Part of a small language model's weights.
Size: 11 layers, width 448, MLP 1216 SwiGLU, vocabulary 2048, 26.8M parameters.
Training: 553M tokens, 8766 steps.
Each number is 500 + 25 x the weight over its row's rms, rounded and kept within 0 to 999. Layers, rows and columns count from 0. Numbers have three digits each. The size before them is the row's rms in percent of the matrix's.

# gate: layer 8 MLP gate, 1216x448, rms 0.0382, rows 540-606, columns 384-447
# up: layer 8 MLP up, 1216x448, rms 0.0389, rows 540-606, columns 384-447
# down: layer 8 MLP down (transposed), 1216x448, rms 0.038, rows 540-605, columns 384-447
gate540 109:462506501477473514494476478510459572515466474506502471518452471482515534494507517546460524506462515533499512469472456482501451523458494523497545515515515498492476488514433459445542493497487466
up540 104:482485462502503513455492495477465526517513517504462489472519457439473492508585461500545462500470548460482504510472490467492512516481510482477506510518546505511496446499511501493506503452486535
down540 104:471515481432511521504506472538517522476511530512493549498477520508497540550530499472524511477510522476519516521458519516499495497542482506508501507526507515512480506525480433543514510492534501
gate541 099:499560466549496484484514481502528467497481522519527498465486510492467487538492466510443514515521491527533494490501508497495451546500478516513502486507508481537457485532499487506499483496484521
up541 102:520512557453524518515507492523492513505499518533478517492480532517493534499481511553526575497511460491490531469497492504527520478497492520507460493544542481475493448482540443578495478493487493
down541 100:476489492540480476472471457496495516486479525509513495500430495495511499494504516472511512507452485512437500540536493529543510469491459489535507474534496516485451495555491502472500515514543488
gate542 105:529496515463510461493497475506508522502473540460468489492476504515486508476509471502501502512481510487486506510518496488459503498471520474456545503493536523528538526453522527521512500492469529
up542 102:505510466485461500457471483461504468495484452485471492521522499535471469442521514495530502530534443486524496475489501476471476484508475494495488484518495480557504463465543518507508458542524497
down542 103:504559494516549500523459506498492520496548496540502547512507486493491470515548519482457484463471508516512483498485498563481490512497515513462510495482515530466486530451492497492546486529529462
gate543 089:459486534514501449451532483493533495501511523518536479539497477502483528510499486543516470528466497491493532503511488454477506453491476483502512504511507525492544477534443508495545484515526507
up543 097:424489499475504513513491487502482476504500482486488513480483504509485512524493534530448502493507485488478509488516513477520491515544504502505487492535491485531468498485471461479533487507507510
down543 097:522522524553530549496519523473472525537492502470477502475513484478522493490508504481494502491548482550512481462518509484485444509493529512514480492494486489523518479505465507503489462529476468
gate544 106:462495500471496514448491472473471505502491476542514461496483516507481484489486527510480516507488479500533492544445488487493489512489475471522499486500533473488532496481505515490493499519524469
up544 108:501490513511451497475519499525529501509475476507542472525503548511486512507500468458511521491530479446494510482513521511491487480554477501496527504525526475504535512504535566502521468496486465
down544 105:475491498519461513489436587529483533496512477460513485531469498507500516491479506485522484512542504490491498497455511532493496510500515495514514511503481508506454530508505485484530470436496526
gate545 102:490522541459502509514484476441515485523462530528487507497497499482545516504501487509466456525484513491508516560481496546515461507495518483515527508503464453474471497532492516433549499478486514
up545 100:534479518475501519487526532504517506495502486535513514521505474467490507491472505474464507548489461522507509491522521505515486563509503531501468471524507505499474501510507484489474484539484491
down545 100:513556510487507454469526488543508487491445498534500485512499530535493466477521554510481483514494525510518520512517498538474516535496497536536522481486513523565450450483497522509517512500449497
gate546 100:526520484464482511484525483488503450545503436547490490462525518496508506537482528499548467491525498471484463512509510479470490521505448490529468504503532477499539504462491458463497473468482514
up546 099:471526475526518480478495474518511501489460502439480505486504489523500501544524501450478507523494497488476547527507497457527504485455481473478566498469517457476486482476436499496474504480492510
down546 102:493494525492517502503512419478529512498504463511472507508510474468514519432491508512565483482490499513529549469546493487450484480494498488530479527531508484506530504497523484544502488515495521
gate547 099:509515530506523528511504470514530483523551492500482482481519503502472505448462512469438496535458453479531466491502483513467498494496488506492494449452479473510503526515513534486551530524487489
up547 099:511525498499507506514568493484566462523473494472497473473489541431488483510492518508502494471476520522507488503490451481511497453489479494486495494491456495490550509521530502489543539490489515
down547 098:560535508494481486490482439515476518510521513472496495510500511506474518503530527494509512515477493519484518506513553532521484515501498516503504433438514490458516472508480496490512470498510507
gate548 103:493490469445484502453505465542531500540497516501487450446508535502474480478504531454533497495495508448432473523492482520502507487485536491514525488489500480477525506525524485501496467472506529
up548 103:501512476478537495496464505482520559521480480509513505481500458496554494487505508481505537530546506504486475535474520491558500481480498563497500516468501499552514508483546545540496497521510508
down548 105:497475516506486488445512477533481501517517498500472491517541522452527485475509535506522504519499507552568536523484500470436448485501492517573473508510489517474485501459450476515511492506528503
gate549 091:501551490503516478515477505530457463463488509523486491529534540455490459509501505495544532511523501474509495511535515516499508503504508450525481528486494512482497496484473533485494519470497530
up549 091:529521525480510530489505493475525483491504511531511551491504528456501462488496470477476485501499480501475513543527527474537509528527473498489520524470463492529517478496531522464521508534516488
down549 096:522500469487544490495466436504500512512460513504494455493468510445456466477502557500513465548480504518522479505452498493557484510478488499494449537498531484465539536479497514475506505464488528
gate550 091:491507496456512512489489484532540529506490467491484472513493531468484490528478502493472501527468485507460523553531461537540438491479515522565502501478472489490483518465520515515521507508517473
up550 101:505529455560496471516470515481496499563511510551508511529475481516549478511510541520523489533492522454477487513517501454531556494502489537487485471497496465482481485474509510502488504473512550
down550 093:516526481461482477550496424506506507496484493479499514508458533489500513500498472482524511480506455505485510504515495452552545564506454538489513496570505526467481491494494444492516480508520532
gate551 102:500520485516510516515529480475506530502461444464492492494491462481502462469491528501506480465492512439475488509488549522457515521472487417530509522498502508478505527490524463484498501458503490
up551 107:513484503495528551516536492493534473518468483515514480491478488495478467497509535545505492509480481499492522503485492483528494527511448499488500512519514474518539512501528496484503499494474545
down551 106:516483530531464471545482531502479463530478456498491491496501475524432492470511484482518485560551469504533502457487509519449501507459522514500513509466470500518475493500522493497538547487483486
gate552 097:550490540497461488497560480502491518505503474503480507467489524521494517504512515458475519485513485503468503511473540487469483496473516514516499496454479490484536511510471489529507473496459520
up552 095:513519504537477506500499488544490502472501512491530549444507492480498482489530478503525501523507477495489490510506471494480459490516461494521514483524460510531560523527485485522526503481494446
down552 095:481512484494495525517534509485534513529554515504472521465524495496549479521511512466497479486485532504491492504497496483536499508488433497488474492503507507470487495515519512554500520495464498
gate553 104:499517492486499502481490468471494443449503515523497503483483504493479503477472493487538479513515498492526529489500462491498517530558465524487498462526491521534537546461506517531494474514501465
up553 099:508558511480565504505492489485540496511506511497475499508487487501479475490467483539490502466500485540488520468515517483459499494464540497477477468545456510514447476482504481490518432528446519
down553 103:475508533508448486492508591478491509492530504503472499502473525496510509512489479516454515510527512466522494480520514515456507518478511454479494493469503497520507530516531473502472509493480513
gate554 094:517526484495483511523524480499537509508549497519497498511467524512487515499525537466514478494516483480495509491517454495504501543473532467506526544510516549461500471508505486467484449517512483
up554 100:470461560483514486545537509461498518473578517528478581484482498535497527466496513476503505512496463497558515514499478460508507535532471475462509471493479509516461503511487453547467545519487504
down554 101:492509512510485501475498502526525502518500476468523553488457562482504519514454519500584482475487519483507544465494504506437559523530477470479502502507503501542510560455507482484534532523468525
gate555 100:491531532492496450478482472507491507503511520506468454481530495514485503463531514491501484523541522529498470532547487503495490514561496536480511492498437498460521508508479484534495508509506505
up555 093:495496486536518538536512505500518500481503517485441509484524493500517531493532509525479452481479535513533547494491457537539507491478517525535453451499530564546520492508503493503475533511468494
down555 094:494513482470465517528486467497521492516516503502461513490556443487529472496511477486513500447448509478481539543507503501496553517535514518483484475491511499491480500518483470515508501470512548
gate556 098:511492517494485496479503475509532493487514527478528506487533507483473574478492484526456506468488507478494532474474465485484459516481496521481490525515549506489496505499503468431499503512521502
up556 095:539475452483501563530510503468508530496542487505495515482517508528513481507506503517541497535515458540529478492493509527484493458475518448533470467503499522508427495442484498513478506512488517
down556 098:535503512502529490499539486520486475477488492493494503497514538480493530539453515530542453493471497515508477502512558516498528489465524502456482500522510530542530544511565506520470501503486502
gate557 100:510535475541491471495491497541520496475445512462494509542510512482484522472501526538498446475480492524523550525466486467465511485504496478490511498503501479516473492549495501504495505513493496
up557 099:501502542504472523531469488472513461521459486516493445498508506490539465488502465482513492474545509462460462503498520555522513515544495535517505482513508479481484496485492531497504510474486514
down557 103:533485461524538533523504468455448487440471508454533512492469484518486485468502500541500511501464484542482497499504492506481486468499495513483504499498517530489515503491483457498510504504489518
gate558 100:509500504461467490498502480523489497506471428499487469512497492510501467477502518520494534499502497497511450477513460499520503501505513498492517471524541502496497499498526499507508489494490481
up558 101:510527521443514554550495519499513493450461498495503488480488478470485529515492479516493516484499456506496520486464544489484534515538483483514451462483501539537512476526555510505505521500490489
down558 103:475494498546513515488527464550504507477523531457492518532512503526488481496482501499506531538490517510522476473457489502465515499520440452528543514500472550487547488486506500488526455466542507
gate559 100:494530524485512482472458481495511535523515496513489553486487526523497487493464531472492495489544481465526500534520522469494531501509515522506503515501469512553485534505484515492505514491470513
up559 100:527470539468519505506458496480515471486541569479465513525501516482495507475537538477519471506555500463531509506518536517503539479504514489551470537494486549494528506490493491562573565518473517
down559 101:486509503505504463459480482512447522487489462494519495531467487455499486512495503503514540460517500503517459601476542464466511518470485512502505488507494502489513479532492499507505516492506549
gate560 102:484515516476526486473465494494509462537508495468494526544493525535477473488483489514507508503485515483489507530530554500513511468497528512461542534516488455492495503489499494493472508504518514
up560 104:519523555472439456493507509477448484521490512511518482436527453487472504488499497517502511497533500474530488537473496499512515509508506471503512485465527533493472528518482530522528527511496523
down560 099:521524499481524495500482523493486504511482498520460522486522535525528494465511445475425498484501514504537455519511479458512503484525527464516521483511527542515483524535512478534480515501485449
gate561 100:470465551518521502466469468514505499512542495509521517472494519503468498517494490505466478509536501550458488539485519457499492488504491501530511476525521558507488501523471490477482506497498484
up561 105:454527464465509514524490493509517531495493551515523524490460478451517500462526527520479485519475526521478511510494548487475492453529454475498488511524517517463454475553509466510504480530519486
down561 105:520478532520526512450469467485503506556516526519513480498496517559467481503478476499470495476508523536551495546517504515524467497522522494503501503522513489506490497499533527487468508510496466
gate562 103:517457499485462503464505476479513527480497511511555532464475513482509507512495495484477489498483486524499518511478503533483507499509475439520480478503484508479468502471491502500521517461497545
up562 103:479508475508512501492516516501475503498458509535503494534512474492485485512470485452518463526537508488527504492537511506485446533492507515482493504483505520473506532514501516453502441477480492
down562 104:513500500519538497551498498483508542500484522499506537557506500488505513482484502485497481480543568484563469504478489484535508514550521498523533475495500510467483502515458482491495509473514505
gate563 097:498501481511465523465543493496457467489511474506522504486495486473496498507510497479500475512514527496538490543539495495502461523462507507540500486482541527487555516469501484481531466453524505
up563 096:490526492535491489507511489498486492514517518510438507536479472483518519537454478488498492509511501471484486537534534538494467473496479504517455505494507492500453477483458519476519486486465511
down563 095:576519518513498512501465477537473467479512543498451473486517475506499495493543487518511482527480470512513479484494511515527515483483516481461461522513479507549476524499540476507425540534497537
gate564 097:459498468476552421505469467513509495531493446523472481505546513493516493545483491550480520472487448494550499511514459445469520490552504437542499477485522509440516516517486529503493514501521510
up564 099:521517473485528508501457512532475534476492500503544498511501514485441492517507510515487527479519486530490523500508471449513532526508505498467535456478478504516515513492492490509476528539485461
down564 099:566474525489525520499485499527467503491493505521483495528519501504519495495495527497494475482526474438544491532502505471499483520503448535514524503500485443548515487498501447489513491522519523
gate565 100:505467478480451455506469465517540501494491493504485505519469488526530523439457491497474473505498464507488507489513519540522491502518485464503479497496519537505507476493495477485500477526492483
up565 105:471490467500518472504452483519522492451503497526503489489492492508474490445528482522486481484455426495467515529477500537458466523555509471465460469451552523536471527494528450506470473532477451
down565 097:486435487496504479508511556508477554506497485525522516442492472494487487516492462514484506488531500536519503500549534525503492528440508514544499495507500529523519493490518509467471463492509469
gate566 100:496545457515521524495545491522485485448502482498547474454481461518473503495454524530463497517527503498489486499521509520459504495519480493505509519477516528540515519559487483513513522446466471
up566 098:476493523494475507470536507440469522490515568477484534498464509520535499535558488561463537552540504499496521462506532475506492485516553492510496505467514512482529508504484476489448482515515474
down566 099:549549462450503517465536540509484482505453495511501527463498492470513458502495508510520507503507487503459488481490497517520514502494512537529519498521476473508493529525552499487511533496532488
gate567 103:559515508482449493526486477455506531503499477496507495554469499496495514532518508522522543507485544506499493521491468477483471532503488483500488477506533488539490553493541491507487468513510457
up567 100:521508515528513505494461490504550487512512544471538455514493521490520457482492503483508482446502527484506492502532479496525484513508455510510492514472500549475479463471479483530479489509479509
down567 100:503468525516486471462483551475495525501494474540469530489487520495488512554475503528501479507549505508465513447462503497471527480502519501496484508484474483485490509484460452444451489494531528
gate568 106:484508439456469490494513494499497433531484503509518488468523547508496515504452444482470479516495557456487542518498500506483484486497464534527506477516504513511503512500577477491490521480489488
up568 106:555524475488490502486559509500534504529574538497500476478485529489479526484521487477501480512491509495521469500484483474520506498536525522498479483490467532523516497508501514507504487499478518
down568 108:504510542523491518523492560493522450448497496464487514468519527490473505534487491507507486485446517541504487477498528460544541475502508529481514529483541525488476456472470510509494567472497543
gate569 108:529503535509512509508509466484557439471489490475478503541476497504516473496494508510506500467494516522486498525458498543454499516535512508527474483516489492483535528479487497504469491469483522
up569 103:487440491504517525488503490512505516483458474513481539470552488493507536496486496504531529484479451503512499486476493528476510501494496490498509460514510492521522467508540509484478481447553477
down569 104:446498484492518475485459489471485511502481524491492519521511488493482525508461538474521508522486482531535542495472496510495515475486539440474517484510527485484504506527498486518503500488525492
gate570 102:493521487498543490500494455482500550479498511521499510493500504518482516486483565468487509466507484479463502496492512491468495501456496520560519463547531520475528473519491549483506471523480508
up570 101:468542598466511471537485507503496442514528531493476465493471499509519455552513504448525498498512503484486490460536497515493481473526507511478481495507506530451514541497475504510501479566498528
down570 101:489480480512509501486469507527488477424538526500530519467516551474453486503474487493550542497458461524476493483495491484514490516488495488491533511469517492527542471481518479477503483511503587
gate571 095:518524494517496476507507492509496543517511510502478524507502540473491525484489485466472482492489501529522502512511479521497463538471521484447516462482529479525512506539456471520536502514501479
up571 091:485509471501515526477524499440476487484478491506543497508493519452507527492512504433472544515502493519479523497521500510518498487461507468529506507523484458512549537490469539521481520490462478
down571 098:538516506506483455474514477541502490549522507477519513516496524483489470478507542507498472535506458478512506481464521497504516558455484495476484502475461517474524524542516532468489502485523506
gate572 098:557506505470508479520472479487515477510469516518476477566482523470550515467505545540507498491484531506517550491520493532490529522500536498494472500490487473547476540469484540549509522566482452
up572 099:541543456502472512511477487494526509507530496495501463484509457510483511458557477487491465503503503514492480479513493495445542492548474480516514510523524491523508441471469493510530486493515490
down572 102:498489514477469525513465440496517520481474561470499520521498523468525531457503507485506538500499536507526536443491500488491453499478484492487499484462461493509480517500529505538471495536523484
gate573 105:485485507473447524491476469484458517468439489488450522518510450518478491443493554483506491530520494486477509482507521472483500482502473516528471466496549500538545475471503501535520496499507531
up573 104:506485501466487512518500503500482519466468505450492483489501505500545516479484481494495511483522482488470505431501459490502507495465455504526511476496490501511517501523499471507505490491530468
down573 106:495492551538473500490468572500492486504534497444492463499536527505493550554491504534533468512515515534523497537499494509486506522518525494461500538516510494522541509483490508475483525465482508
gate574 100:459500511523441498497548493478525499521542487482488466498470502485516479515519511523511484523478499511538438498504522491451509510470506484479545498495479446459523528533482500487516490525482472
up574 099:541529512489496524499488505548500456504561512479484486530479514492513520503482520506489566503469496476516521471478499478529489507510527540473538503510515489472537501506527554528474467515481489
down574 097:550518495535509490510490530451487466487467545499482474449534546547477513477516518515500490447482472507478489513497496475472469512497538485560504458456529520517497503481518484499512514501488483
gate575 104:489513445466469502486497483515539505471458511524555490493469473473519519500519467481535533505491511565475511493496516453502486546498460509537509456527478524503533474513500522522539489493538470
up575 105:501502507444507516488498502506525497481485496470467499513481513471501520500498506529488504529549461471516553503535468503528503472500543480485493515507528485504467485499523512486519494496481479
down575 105:503488502542496478504475513520489459510539521503548504493483477466526512484413506514514473530501479513529526509496488517527516487484522530481503494497501501472486455497474533542487469521517493
gate576 100:496495500514470480500543470535487495510492473515515480557479535497538500480542506492480530487506555454519551482547493522473494482468489526530503537511512483488537481534513525493468565462486503
up576 103:521478523514502502459512508551479495520472544553499531521504478538481475544497444461489511507486528501508472499548509504530531553484567491479496562465503510489499513537526500512493509466498474
down576 102:481528487522466509538490471517522491508512524460469440461559481513493490508492514477521473491512474464516516438492494487492481519539517473515495475535497506514507501491523482506487448535579494
gate577 103:502483497484458501479508477527471485481499481534450468492466452469503493447488467487500526503491544474521488486494493499519483489462496497505556529494520462474502520492481515494495511454463457
up577 103:468502553515544507507525491522495502541544472501511488499530464507473579484502535514491476531524454485526526519502493493522549492506562516472506464519495500496507507516494512480472491510531505
down577 101:486492533459522470452498494491566519508562518503496496477471563516505485442513536475523462477549489563502480498485452543478506526486469482513482496545497476492514526503446512496510495493477544
gate578 099:485481518488464526535498488510527496469508498485490452508462491506488474490566551478536446538490488504438553497500505496516499522480528486484497484512493505517514460463540498497534508487482495
up578 100:497500519500514547528543502504532485526524533458481496458426505499555478560531541434527547537502486540500458477506478538480491493476508517482506500499505454482507472490517535498473498507459467
down578 100:480517444529509449456548584491486482506472529507526500461490464503445525500436491513488479456491462510480527503522468553472558515467506438468493538483506535506518493509566529477506508494495494
gate579 098:547486542525505508498500491504496500493473469482530496510510471475472504502501482480488506514512505547486542509518537478483526487519504506530506514523512494495473532530466509535529511472557472
up579 096:489503490488520522524499470445485489509502470507513536509512500498497531507517508478444482512502532471519505493478474519506475481520486557495493483499509507463499533498563466504520492481492470
down579 094:482511514501538537520486506490483522534470499498559500482506465543448512521475475499471490498504528476505501495487531513455505454512514496557473520532498481520469495522499471477471504451526467
gate580 096:505524472504504504480496516500480489502497518509465522543473529453483520502518509484471547479470503498475521516481507513491507483506503464539512523488544554489535504495496483455511522491496511
up580 094:501511481480493506506529510529514465501460550514536515501547498530490533476506532465507448508448485488524507511456489497493496477521467511463502518544451448527550493493484508477524495508522490
down580 095:505501491504489522465507462457519493507522514496458532472502476484518498484506486542516484493495504483502483473537505529485497484514472506479494563532513475540487494489498503511455538565493459
gate581 098:514510526517481437468498474478508486476474494490518512526471505498547524483497539473471516494515529467485494482510458504485472466505464509487538500494477519549470506478494501504515518544485527
up581 103:513481509489514497520540492516517511498493492471505457495477491512507509503483481498494515488516540524468501447503487488458529476430516540513495525516539492500516499492481476488476529538480502
down581 104:543547514493489476460502486507472480568483518477460457512474496499484511506500508508480512473505483500510514539467505499483455528477481515478503484473506492480466460477540517484484506494481525
gate582 099:452471550507474457473514469538518517527502506500500504501522526486512509542495481500484479463498507499491479487488489513532481511468500538528515516536502489477498471535510501506536525507489493
up582 103:467477490533495535499536520495519492527507443503489491529501549527487480531510501487461499514487506520488484472477492540540549535485536511489517506539481494502515498492526470545512503463487450
down582 102:530526480518495471501528569489447499448539472491501508546526510521524518519469509518463512527509504480466536509513526537496455468506535497488470474530477540484454516495517437474479492490492488
gate583 096:532477501527497485501509484496506470529539496562528503474492476507510527460495526504474490555486464481498488516502500519449507506485522532458511494497524474491542511494535511448479490445537483
up583 099:462538541523517488481494500518469462539489531505490515470502530457482487498485522494522506548529458454544496490498496535526511502499534463480502514520503456509489500539524500475563525525515429
down583 100:524480495493528486511472613485453570497483500554527526526494503506480475506480504511484451514506516451511480496469496533492505480479501506492514504512514498517478500484491468498444518530456480
gate584 100:560513525504501489508547490535477446521501539499508474509495484506520483515502512490496533490547497495517542480510493513476485479478508503523485510544475515473512531466486474491495490439514458
up584 095:500495500507489503449501493478504502482488530503553508458449472523495494522505509499525505520469486500522513518455498480514510467424501544482503515469519505529471496510488501516479491465533501
down584 096:454514508514504532514469585469503482478512506454475467504516500464482475463467517508479496493456501535520504443488500517535501485505497492494497482501503460501485525477487520459486508522530563
gate585 103:558500493504512485447511479527488502545485504491491493465506489523499528502499514520480540454472529502484507503516508531509462540472516537516491477521517523522477474508489459475530497498467512
up585 103:513510524494518486536502525460538544476534476522515521478520521536513517483538456512497517482470458497520482490513495527495437518481506512488488501530521495493516514488491488480543497516503540
down585 105:500500503485461473482512562482451457487475505494523464487512505500510502466521479521485517502511493448490468497503543509473540467516493495448461510508479469453513505522525505501432503502535517
gate586 101:507464510524481506496499480488486492551450465496521498507495498451501505480483495518526501520515533465504507460525479494485500479486475475543444495496508496518534489512483504478478466523499516
up586 100:504513500523480511501528501495518489520442484497549507501503500473526526552518500533479514497516524485479475514465490525519452517430495503506507516465493518514470507499495473497490484508542522
down586 102:517484487524451508509503524472492539486494498499506486501522517517451505503519501532481503489495473509491534537477534496498551509529482511472482505500507506507442520540493489517501430502409512
gate587 093:496504500510453466552479501501491493535506520557519545463536515529469501484558485489472499500471512509517512469472492470498467508516501553523485477482477524489511578479486509454503480516442519
up587 088:478477479536516473498510511499522518521497515521496500523483433462498528490544474482509519518490544523493562498487485457498525499514540489487472468455523517476530529500513496528514470520529486
down587 090:472475497492510523494489518478466507459479480449483498499509536505507502474450478506520507522484446524517484515501484528478491518485489483484569519503509459533493503517509512476496504546490465
gate588 101:483502500478547497505484483477502504530512470502483485501519506541508516501471514493507461515512496480529479495496466511486521496538459486503485496508500519455479495512472511471443504521437541
up588 103:479438475471509461525498478459519522510484529508465511507509526532486478503518523464516490507477499491502512509525495512511533514517502480536497483506490493530475496520511512505489507483467516
down588 103:515508505477470497488518495505454516470488482506491484490446498468434484542478495498479541489517494491507497516541491492510487512501493482474493519474550514498501522464513534469482497547458496
gate589 108:507505520518526529502479487534568461445511497509484525503475501509470495467468539471487507508499454497500543511461455531511481505501496507476474511510510494474519458496508497474510535507500511
up589 107:463508512505506522489461530478469468522493510429502513484484523453518490521468466492538546520524490470503517502520491463476510513501460534495515469528487504505452474442512423485477462510492488
down589 108:469539490489497455514517442475523507518487478446505501550512551512537494519517529494523443479569453487470528486497492508501485486499483517511487510483528491470484522509510485484533540486491530
gate590 094:490510501547488536469478508498510505503500489526482530519505540482514509485532478532512522499524511534480561523478510464493471472501486525519539473478506483518538486486485462488518448487502529
up590 094:501526517528483498517552483475514456520475512521473524500509549470489495577487510469486468486501531497500507502485553529496475517495513459477487491533477508517499502487468513511496553468506492
down590 093:503516505506498532506522432509502504518545518474492485492519509509472506527494504550495497499491527490484515540480538524493469497548495516537518494530463519464468470506557529513489516469499507
gate591 091:491484524502517508484530501484509532522437527508534477501537495442497501493499517492529511488483502500494508534473512481559491515478454531481487504514445546562519476529499482484515563480489468
up591 096:501488513481534531486536512490561441459534490502514508484501501479481502527507479527508490482474442529489514532467457420513499548471550516487524452485524453506503525489506504509505484471546473
down591 098:456483507467473458495507512487468462463464512470475500558495529516532475492521468459492495463467470452486516473499504479457481497530502493499493474485486495545476484492515482501517485501521495
gate592 111:498491486560508527532501463473508491483527482513525543487570504517476515508493517526492509498473480468519495527507488499539455459457529490509517489497503448536503517533505434444503495467524500
up592 105:494491564522473510440485492501502449495447474506501508480501528480495459479518496531470520509527495516534491492500482505500481535477502489491495529467512505475496484545506502504475497517463486
down592 109:551483514498484484496510488498498498511494531473456503491498468520502484470494537509523488524538494490522485520480471478478502489523473471514532519483522539520469459519487558540529527482450452
gate593 097:482480467547543496506450489489468492517474495469524485474518489489467508506497518537523511482458473482522503489488476495501490500491499509493481486545509471469489514521507499462492490477462517
up593 094:476508526519502437549547513462515470551498500487475503528504473465512558515548471549522499508493492524443522473491539472501488482511501484513469535545486517480492521534478496520484477482478459
down593 098:484486511485519502467474466521477492494504528522508499525510539497491436481535539509460552526507535493482497499501474503472508483485516497552528479463514546572515483488512497519498498522511477
gate594 099:447482558495479454457463485511482513471472496528479477550517449504536478490489503525478472515486492492444512502460547526527454474520479467481513464508516490521504482520527525458457538484549525
up594 095:515529473471501498506522507435506491516501498403529508505499497497508517495524508478533499478483476525479492488482512466498504540527512466460488490528492482483470517492498476537511516489493502
down594 097:502491453455524536569523531498460490493494514499509475493461531460511519471517510514494483517508501519505483487499474499526481480501524483501492548470514526504527508546460508499532512499534534
gate595 092:555519472494520482527497488496541507484510492478489521522521493526485474520451472512494499486534534544496464514496529518475460518512510448546508483505488550525454489490490527487529498496458479
up595 090:503479509564512495465474508494478512491539471492475451490486475557469483530535529510559445536476477542471523520518469502495513551480466499535521463501452521454511503501455510492500517486534423
down595 092:452463490475506491539527443495486486479490502525480494535498482464484481517497490526491514466448493543542509411474500536488452457507495491519502505519521489483499506503497466525505483519496504
gate596 104:491480472500500487525495467540505485505541511489499503489491525513469498488480476545505526556468496482535519497472521476518495489515511489525500513518478496507505468433530546525513558551482485
up596 096:511538489513519528475459500519516510491533503487501548527495511501499575501486482483505494482496452528484530512448542478483486483475489539495494506466473481516530485490564489456522490508512500
down596 098:520496495505487488484519529450495486511462498511516497462540558491510506491492517515526514503501510459521493451517541487530475486495499494501476448512486536492440500502502547475473464519479484
gate597 104:507498511503467491486533481495519497503518510496511497487482505448538523491501485509500512525467494512534515515509483473459470510445497510468532512479475458520472503515522462499545519497521504
up597 106:527487488502508545556482512473491507521533429503494501498534498487528500523511508525538495499434521505488531529473494553507508504504525486507486470467495530515480511462493540502506474514511470
down597 108:518491483498449505489480460517538482496491495457547482530453492513444504503544528469522493503514485547522453496564486481520503490508498509555525490495494482450479490510447510477498501483465464
gate598 107:502510494496496477473500493522513524532512519499496466531485515510514550464538479546469454495492487539487503516512513499491497482543471483500489513521543510515475443437486514491472502521498465
up598 101:507514551483491513461423493498557494485515526477537491519500485481491483499470453486537462488498526513478506491509521538468514559497470523492435542499503485489520478456498533541511500535529491
down598 103:523482551532555502473481521516498478468462455496522501459490493470524471522526480522529513476487462512497479501508521516493539505463518464484535518487500508491462489462494517487486505477525438
gate599 102:482455498524543499487483495500506550459518502506547534501435485488494531481539502572513513523480502523497487503507455497520527494478367470519531512507484474485467513519485499483525512488503468
up599 099:531561474537475494498520496502512510479524504512489470559549494476439492498527483507474509540463533530497544507497507460495514507512512480510526535481501467525479448521476511483499492520555534
down599 101:486505538493520493517482472482499494485501500495518488428484497468456512467456508484506537519512510467492461523505501503493479489470443524525510478587498546472520491452501449500487463529530498
gate600 102:472505475516486488455472478528483483506518466483496500485447509483502566502519524521495513564533512479471513459446485499551425455509478523500488478496485497497523526486484508476475552503502514
up600 099:497538484496450519483525506516518490543470506559508500473476460495490480450500503520522532505496524484493464489511550530503531556505508432509497466501504493523488475508470511534479550468487501
down600 101:506528511506507501517496500507488508521510492471529554529510499496524525492513487477471478484508451480471517508492492516530463501521470488519532498456520493471485515512528543524484509488506495
gate601 087:497506492527510508543508475485512492503536463538470535531514503490524504494510537531475534504503467486489483514462489496507439512549486502530481483513499514469505496526499487516516495538423518
up601 099:536465519496473533495547446483485490501473465472475506518503482499494498489546517518527502499517509506530491516471520523450518564495512457495457501508564496449530501514514503503496488513526484
down601 094:480507507509508539517510483516564486496499509471511486491512513463484452447486511509525518504522513450506481511496474548466501496505498498557520490508521533491484480521447502529472513515534528
gate602 102:457515522517479493513490471517559487525502469492481494483505493505475521475500480525477496506521498498523509504543462512536454489500519491499496503469517493489514473493494497446522492472518486
up602 097:487498500543503488476493503517459529527458527502480510501487523454518473509506503489440507489481507514505547485458487512489494429501463470491485477510541486515519498502462523543460492503493472
down602 101:503464512471515493470487509474505520501491496509475520538491455497501555496455467475481462469508486501461461473500488506518472442460476500458529502479468507524502530484493500499483478497521537
gate603 097:515478516487536530505491485450515487497500490527527497465499486486509495503508518497481523497519504482450505506557510494490505488487519503518521473494468482460483497522499505507516525488503553
up603 095:475506521517501478498505476497479496479464488481500466487516525531462510470452513518454525489571479523493482485523529541516478485472503514508522493496496520487463485513428463446501482478461528
down603 095:516507470517536526464486513510534505501519507494465507507524507507499493500556537521540514471479533456507536547470512503490492500481536515496504529445480512521473475517516537483520485513506500
gate604 100:509489532473492537479505526537501548485491478513509485496492473489493507504494489517517484526501488540515503484486502471497552485503504478482546503474499503454542515515451505536494504461513493
up604 088:483501496505480532440545497483498540527458441493522512537459481475510465500461495504494521517503525490528482488516491467465514448519460486552522523491492455514516526474544491469509505468525484
down604 087:491515481512527507522498409509500461529493551492472493528487503520509506502525494539486490489497488480529523491481502506555494501499512510505476504542449509539507479502495564481510488551475509
gate605 092:486469526481511494484468490465517493461503536513500501534499518477495506505535522490508475540465499521508509481467515510485508493451490543490529465549479482530476499491505493534537506516539478
up605 088:499555478491485502511535507523504519480530493480529451507556475483523553556532451511511514492557512514533482503521508536499501512503481495511514516490510489488531486516506464542529446467459459
down605 088:454485537511478500496470409527481490520512486450498504488464491467446508484495473521513557481516506465538513519509458494534548517518483512513518480506460557508461526513508520495468522504520502
gate606 105:507501501512515461528510465478489500511504505527511504479514513502502513411488499470443536526524500458466481525483467496474467536454501495481480442506506495473580476530455530513495514489529507
up606 101:489492517516535514490500518477534495503492503484512471479472513429493510554473526497496499517500494488473532497485503503465513486486514500485495477503510489465512515494516515474437508517477481